config.toml
n_head = 2
norm = "rmsnorm"
positions = "rope"
init_std_o = 0.0179
beta1 = 0.95
batch_tokens = [8192, 16384, 32768]
Each number is 50 + 15 x the weight over its row's rms, rounded and kept within 0 to 99. Layers, rows and columns count from 0. The size before them is the row's rms in percent of the matrix's.

# layer 7 attention value, 64x64, rms 0.505, rows 43-63, columns 0-63
102:67 64 36 26 57 63 41 33 59 74 49 78 25 70 54 63 40 40 60 65 40 65 29 47 07 79 23 42 65 29 47 65 53 69 46 37 62 44 62 45 49 49 44 45 42 38 64 21 37 52 42 50 61 61 58 22 54 49 67 52 54 48 49 67
095:28 52 55 40 30 49 46 59 57 39 50 54 62 44 35 48 63 58 70 73 40 35 57 33 47 64 65 37 58 45 51 69 34 55 38 39 38 41 55 26 78 34 71 20 20 41 73 51 58 48 49 56 28 71 25 50 36 73 44 71 52 23 22 43
085:57 10 54 60 35 40 42 32 51 52 63 43 60 55 43 43 41 62 52 67 20 47 63 36 36 50 65 50 41 36 43 23 52 46 38 05 40 55 42 47 52 54 21 66 67 26 84 45 25 59 43 46 49 36 43 53 54 59 40 23 68 67 53 49
098:52 53 51 27 40 19 43 58 51 58 66 61 65 41 59 64 53 33 73 77 40 40 57 52 36 53 32 62 73 58 34 57 54 54 55 64 37 78 22 56 52 45 44 58 90 45 19 42 56 57 67 57 71 30 43 16 44 32 30 42 52 47 65 48
123:22 29 11 48 40 30 47 52 47 36 58 50 77 50 56 76 60 41 54 31 49 32 11 73 57 29 49 50 45 59 36 69 50 33 52 61 51 41 54 38 45 70 57 42 55 41 33 53 70 57 50 38 38 40 63 71 33 66 67 36 70 28 68 57
082:47 58 35 48 46 41 67 63 24 53 59 59 54 54 51 34 28 56 39 61 46 13 49 64 62 44 65 68 38 25 59 35 30 42 55 21 49 41 73 08 29 60 29 43 60 70 39 63 57 52 57 44 34 51 83 40 67 39 56 54 39 62 32 60
085:52 81 25 78 70 44 76 53 43 46 43 31 55 60 74 20 54 43 64 59 82 54 34 52 22 79 27 28 72 44 49 54 55 44 52 48 57 49 44 53 58 38 25 45 60 39 42 54 33 62 70 61 63 44 59 59 68 46 46 57 42 42 44 77
103:66 38 53 42 55 59 50 46 48 31 48 59 29 38 67 48 57 54 36 81 66 43 92 42 41 73 47 34 54 53 69 51 41 57 53 42 69 29 45 53 88 44 79 77 53 34 21 59 42 34 51 49 63 66 59 39 26 39 35 55 33 69 49 53
087:30 70 59 37 32 34 55 54 46 45 49 47 31 65 37 52 34 27 61 54 64 67 40 42 34 54 56 41 79 49 56 38 39 39 45 09 42 42 45 26 36 65 57 72 31 31 37 56 39 67 43 52 39 47 50 60 14 37 08 57 73 52 48 51
083:61 31 26 62 48 69 49 54 58 30 47 75 47 79 54 58 34 21 55 55 67 37 46 68 71 60 56 25 39 57 43 46 77 50 45 66 56 67 64 43 79 50 41 59 59 33 41 31 75 24 44 55 33 36 51 38 19 58 75 47 52 53 67 54
101:65 62 60 39 29 71 61 27 56 45 69 53 46 35 55 59 69 23 30 42 51 65 75 55 43 37 46 54 57 41 80 34 42 45 48 64 55 78 45 59 17 48 24 53 52 50 56 37 67 79 63 75 80 49 53 56 34 42 72 44 54 26 52 60
092:47 38 54 66 53 46 15 68 38 36 47 42 50 67 54 74 39 32 46 74 78 46 52 27 47 48 23 72 38 38 59 51 32 56 67 54 49 60 46 41 48 40 32 63 54 50 38 53 43 34 53 47 54 86 30 59 67 91 46 82 64 53 45 33
094:29 65 46 64 55 74 62 37 37 67 68 57 53 29 63 55 55 45 46 37 52 33 44 45 42 87 50 72 59 61 62 23 27 62 72 42 54 59 76 51 38 50 56 60 60 61 55 19 28 54 41 52 56 47 63 46 44 64 28 39 30 06 57 39
102:52 36 49 36 47 40 43 45 21 60 35 20 57 34 23 38 43 56 36 40 73 36 44 55 65 61 43 31 36 29 29 57 74 73 38 50 40 61 58 55 44 19 49 52 43 31 62 35 77 53 30 41 50 53 40 38 37 86 62 62 48 37 77 63
097:56 68 57 53 39 29 51 53 67 38 62 62 47 43 42 50 62 68 74 45 77 52 42 96 63 48 64 64 46 59 27 28 60 53 58 45 35 36 22 49 58 28 54 28 49 45 49 38 59 33 57 62 44 59 49 63 73 70 20 53 47 79 54 77
091:60 45 77 66 47 41 50 31 36 39 46 50 24 34 56 54 34 62 54 69 33 76 56 45 35 99 53 38 36 29 57 37 47 48 56 26 33 31 30 58 49 62 62 23 52 43 40 68 40 44 62 43 56 48 37 52 78 73 54 49 54 48 56 27
101:62 71 36 40 75 77 40 30 63 63 43 38 44 58 48 42 33 75 45 77 58 53 49 53 76 69 47 65 53 42 60 48 39 43 52 31 39 23 36 38 57 57 52 53 42 57 36 78 29 54 54 25 14 60 39 32 87 43 51 34 48 52 42 38
098:60 62 52 60 85 35 49 68 35 42 92 67 94 49 74 55 40 77 37 35 28 39 35 76 50 49 33 75 66 54 50 43 58 47 25 42 59 58 41 46 35 50 66 56 48 40 64 28 62 48 62 48 42 52 60 61 39 40 55 59 52 61 48 43
095:30 53 46 51 99 14 53 40 55 42 34 54 41 52 58 27 52 40 45 56 49 51 74 64 32 60 66 71 36 54 63 65 65 60 64 69 22 48 69 36 64 68 55 58 60 50 76 50 65 53 45 24 55 68 47 41 48 69 63 37 66 40 46 44
093:54 69 60 50 41 53 89 28 73 54 46 59 65 14 55 22 40 60 42 59 40 57 23 31 37 35 78 67 49 59 28 56 44 36 47 38 48 43 45 27 56 26 47 45 78 41 25 46 56 52 59 56 43 47 25 62 64 72 44 55 57 61 47 34
091:63 36 37 75 28 69 36 68 15 34 28 57 56 46 44 33 18 36 42 16 29 43 37 58 58 59 46 53 51 45 51 67 43 38 65 40 34 27 35 57 63 80 42 38 67 34 42 49 41 46 50 44 41 61 46 56 50 27 37 18 49 41 37 39
# layer 7 attention output (transposed), 64x64, rms 0.486, rows 43-63, columns 0-63
097:40 52 58 47 44 40 66 46 48 67 43 37 52 29 48 52 50 42 35 60 72 72 39 63 52 65 58 13 39 80 70 61 47 48 50 37 35 24 40 54 51 48 47 28 49 63 44 41 55 23 48 56 63 54 57 93 40 44 39 62 68 76 41 91
099:44 74 44 73 51 33 46 37 47 36 59 65 48 57 60 34 44 68 50 28 29 35 32 84 69 66 60 71 33 78 41 60 47 69 49 49 30 56 15 55 76 61 59 41 53 60 31 57 46 48 47 54 23 50 41 62 82 44 42 37 29 55 49 38
104:41 47 48 51 33 55 67 54 39 47 33 62 47 57 17 25 28 53 54 63 61 60 38 48 59 63 72 62 58 28 57 71 40 18 57 42 51 29 25 89 40 64 57 48 55 41 41 32 27 35 59 29 46 26 38 40 58 63 16 58 53 55 50 35
104:48 54 51 83 31 57 66 65 33 52 18 33 45 65 49 50 69 49 47 58 68 39 74 44 64 43 59 59 45 42 47 24 64 37 31 29 55 66 57 56 58 65 57 45 50 62 58 52 49 48 58 47 90 63 55 63 74 55 32 35 36 94 32 56
109:51 76 50 51 52 79 46 74 42 68 63 39 52 72 54 12 26 50 57 42 47 60 46 66 41 30 45 19 43 47 52 47 31 62 72 33 71 39 70 24 62 47 65 36 28 58 22 58 55 49 36 60 32 58 60 55 55 58 52 35 51 42 73 29
106:67 18 54 68 42 78 37 52 54 44 49 59 32 52 48 26 40 67 39 45 45 46 39 46 69 53 57 54 54 74 46 23 18 17 63 23 52 51 81 44 66 66 52 52 33 58 38 68 35 64 60 44 31 43 36 62 31 48 42 60 33 25 55 54
105:40 36 52 38 57 61 14 33 57 60 65 33 56 34 66 52 28 57 61 56 60 55 32 67 35 48 41 39 61 39 73 23 61 49 23 63 57 49 38 64 47 73 29 59 87 68 82 55 33 67 66 56 57 42 54 67 61 26 39 34 55 48 43 46
103:41 52 59 60 61 47 62 58 57 56 51 50 53 66 67 36 26 57 58 56 23 48 63 40 80 35 47 44 46 32 45 21 61 55 38 55 43 44 61 28 45 56 58 43 52 67 84 45 75 52 58 57 76 63 66 39 78 67 40 50 90 31 80 64
109:54 56 39 82 28 69 51 49 49 76 59 42 49 32 31 38 51 57 37 57 43 67 54 84 82 39 36 66 45 43 51 39 56 66 34 68 57 60 53 31 25 20 66 66 69 75 47 39 48 40 70 42 22 49 53 56 32 54 30 54 56 52 49 28
097:51 82 52 55 38 54 78 49 67 27 31 58 40 54 95 47 71 56 65 55 32 48 55 60 55 29 44 40 50 53 41 50 44 27 52 32 30 34 51 42 51 44 38 16 56 52 64 44 50 49 80 56 52 54 72 85 34 35 55 63 38 43 64 58
102:38 45 50 23 19 50 44 82 41 34 52 10 51 54 67 45 51 57 63 49 59 58 80 48 62 49 32 87 43 62 39 63 38 50 30 27 30 61 40 45 55 43 46 70 51 52 26 66 29 52 41 68 38 52 55 45 43 53 38 32 64 65 30 60
100:62 14 52 36 38 61 59 51 50 55 69 56 37 77 48 66 52 44 48 42 28 81 50 62 59 25 98 73 42 40 36 32 51 45 58 63 60 39 56 59 71 56 62 50 39 54 70 51 85 46 36 57 63 35 42 63 58 30 48 56 44 46 27 45
103:48 60 56 42 49 89 64 63 62 76 65 34 44 56 61 53 60 49 72 51 60 47 42 53 51 54 60 47 32 75 37 36 10 31 50 60 67 75 36 79 46 67 43 48 64 71 11 48 48 64 79 50 45 51 57 48 71 64 63 49 52 48 55 55
109:56 56 67 25 32 33 34 60 53 35 70 61 63 68 46 40 52 40 53 48 54 48 34 90 44 39 48 51 55 56 44 39 47 37 46 52 58 37 27 43 21 83 18 37 59 43 31 37 57 47 34 66 55 26 58 44 47 41 51 24 65 90 53 49
111:17 68 57 60 59 23 32 38 54 60 41 48 50 29 66 52 48 30 51 50 66 41 43 43 69 40 65 47 35 33 61 36 71 35 28 68 58 42 58 33 48 64 33 61 74 47 38 67 74 38 38 54 51 34 46 35 06 69 58 35 49 31 47 30
099:54 54 55 46 31 24 41 57 60 93 24 54 18 63 48 39 54 51 40 65 60 56 58 51 34 47 73 48 35 43 46 55 39 43 32 42 67 43 64 88 46 48 46 52 65 35 64 36 56 35 33 78 46 60 46 39 76 39 47 54 74 31 67 29
108:75 37 68 58 69 58 75 17 42 65 27 43 24 39 30 58 45 36 41 36 24 71 59 39 44 54 58 52 66 73 61 55 43 53 83 48 55 52 67 44 46 44 63 46 54 52 64 59 52 50 48 53 40 44 25 36 46 31 54 47 46 02 45 32
094:20 51 43 56 16 49 45 50 45 58 44 74 35 24 46 61 69 61 50 30 64 53 60 54 26 66 58 31 30 51 38 68 52 43 63 61 57 40 38 61 37 50 42 48 43 63 41 86 94 77 61 42 56 64 23 43 41 45 42 55 70 43 45 58
099:68 62 55 19 32 82 77 42 13 58 42 62 47 40 45 60 71 64 53 54 45 36 41 54 61 73 39 42 40 53 68 41 43 72 31 54 73 54 65 63 32 41 46 34 66 43 54 33 61 27 54 59 71 62 36 61 46 73 48 64 34 31 59 33
106:27 79 53 72 41 87 35 41 74 54 30 50 31 56 56 37 44 40 40 35 55 47 49 42 48 56 54 70 68 32 41 53 50 78 61 69 59 50 65 58 23 85 73 46 39 42 43 58 61 35 55 38 48 38 82 73 44 33 54 59 44 43 49 35
095:55 53 52 55 61 62 60 36 78 75 37 65 45 55 49 38 60 51 61 71 68 69 45 14 38 54 48 30 50 73 29 47 46 48 46 57 13 52 63 59 63 07 53 54 33 34 43 68 37 59 73 42 61 43 57 66 59 54 63 42 44 26 34 32
# layer 7 MLP up, 256x64, rms 0.539, rows 0-4, columns 0-63
083:50 49 35 35 42 34 87 32 37 56 68 74 64 50 63 48 54 56 75 63 58 57 42 55 39 60 76 67 31 64 32 34 57 38 58 54 65 38 66 52 55 36 42 52 52 55 57 58 63 62 47 81 41 30 15 63 73 60 78 27 49 63 70 52
091:30 42 53 60 62 54 72 43 51 30 65 29 18 29 68 36 52 60 30 48 82 49 56 26 60 70 51 53 67 36 47 51 67 47 56 62 49 78 33 41 52 51 61 14 58 49 31 67 67 34 43 36 42 69 37 44 53 39 22 63 67 56 65 48
103:35 35 57 61 67 18 42 40 49 35 28 67 37 69 60 27 62 44 63 49 49 47 50 47 72 53 53 36 64 39 29 63 23 53 45 51 38 71 59 57 68 27 37 63 31 49 51 69 54 50 51 63 60 24 56 37 25 85 30 60 70 35 30 66
112:52 46 24 34 71 22 58 54 50 44 75 64 22 45 37 59 29 77 23 43 43 49 31 56 32 43 55 48 40 48 46 39 45 64 29 48 62 76 60 52 42 58 35 68 54 51 61 55 59 44 72 40 55 18 14 40 59 36 62 41 77 49 72 51
101:65 64 50 74 41 43 63 33 20 63 35 46 76 52 32 40 52 45 60 71 42 59 67 64 27 45 60 49 33 64 56 65 52 61 53 99 42 52 63 25 31 43 51 45 56 43 49 41 55 49 74 55 59 73 65 21 59 37 48 55 53 56 47 60
# layer 7 MLP down (transposed), 256x64, rms 0.144, rows 0-3, columns 0-63
077:45 41 29 60 64 68 29 62 57 41 40 51 19 78 42 21 74 30 17 36 52 56 55 70 56 35 52 32 65 41 41 37 72 33 48 43 42 61 35 37 39 62 53 69 52 22 48 25 35 73 54 52 45 43 68 22 39 45 44 65 42 57 45 46
093:51 35 71 52 46 50 56 19 87 70 43 33 30 31 62 27 72 84 53 30 53 48 58 46 35 55 49 42 76 43 57 41 46 54 65 48 53 64 33 47 35 25 44 44 64 30 48 36 65 49 47 60 41 63 50 66 80 56 74 78 49 57 49 66
102:43 38 39 45 41 76 58 37 46 41 68 30 47 39 33 39 44 60 70 36 50 45 64 72 52 30 79 49 42 89 58 38 31 31 52 67 59 37 51 34 71 38 87 50 47 61 42 48 48 45 52 39 40 30 41 37 79 47 50 47 67 53 66 15
114:46 72 80 60 56 46 46 27 43 41 68 42 41 55 53 65 55 63 23 64 35 54 27 43 15 61 44 32 39 63 50 51 36 56 49 34 61 56 73 50 39 78 58 56 22 31 56 67 36 60 37 37 61 54 34 54 58 58 46 41 66 77 76 20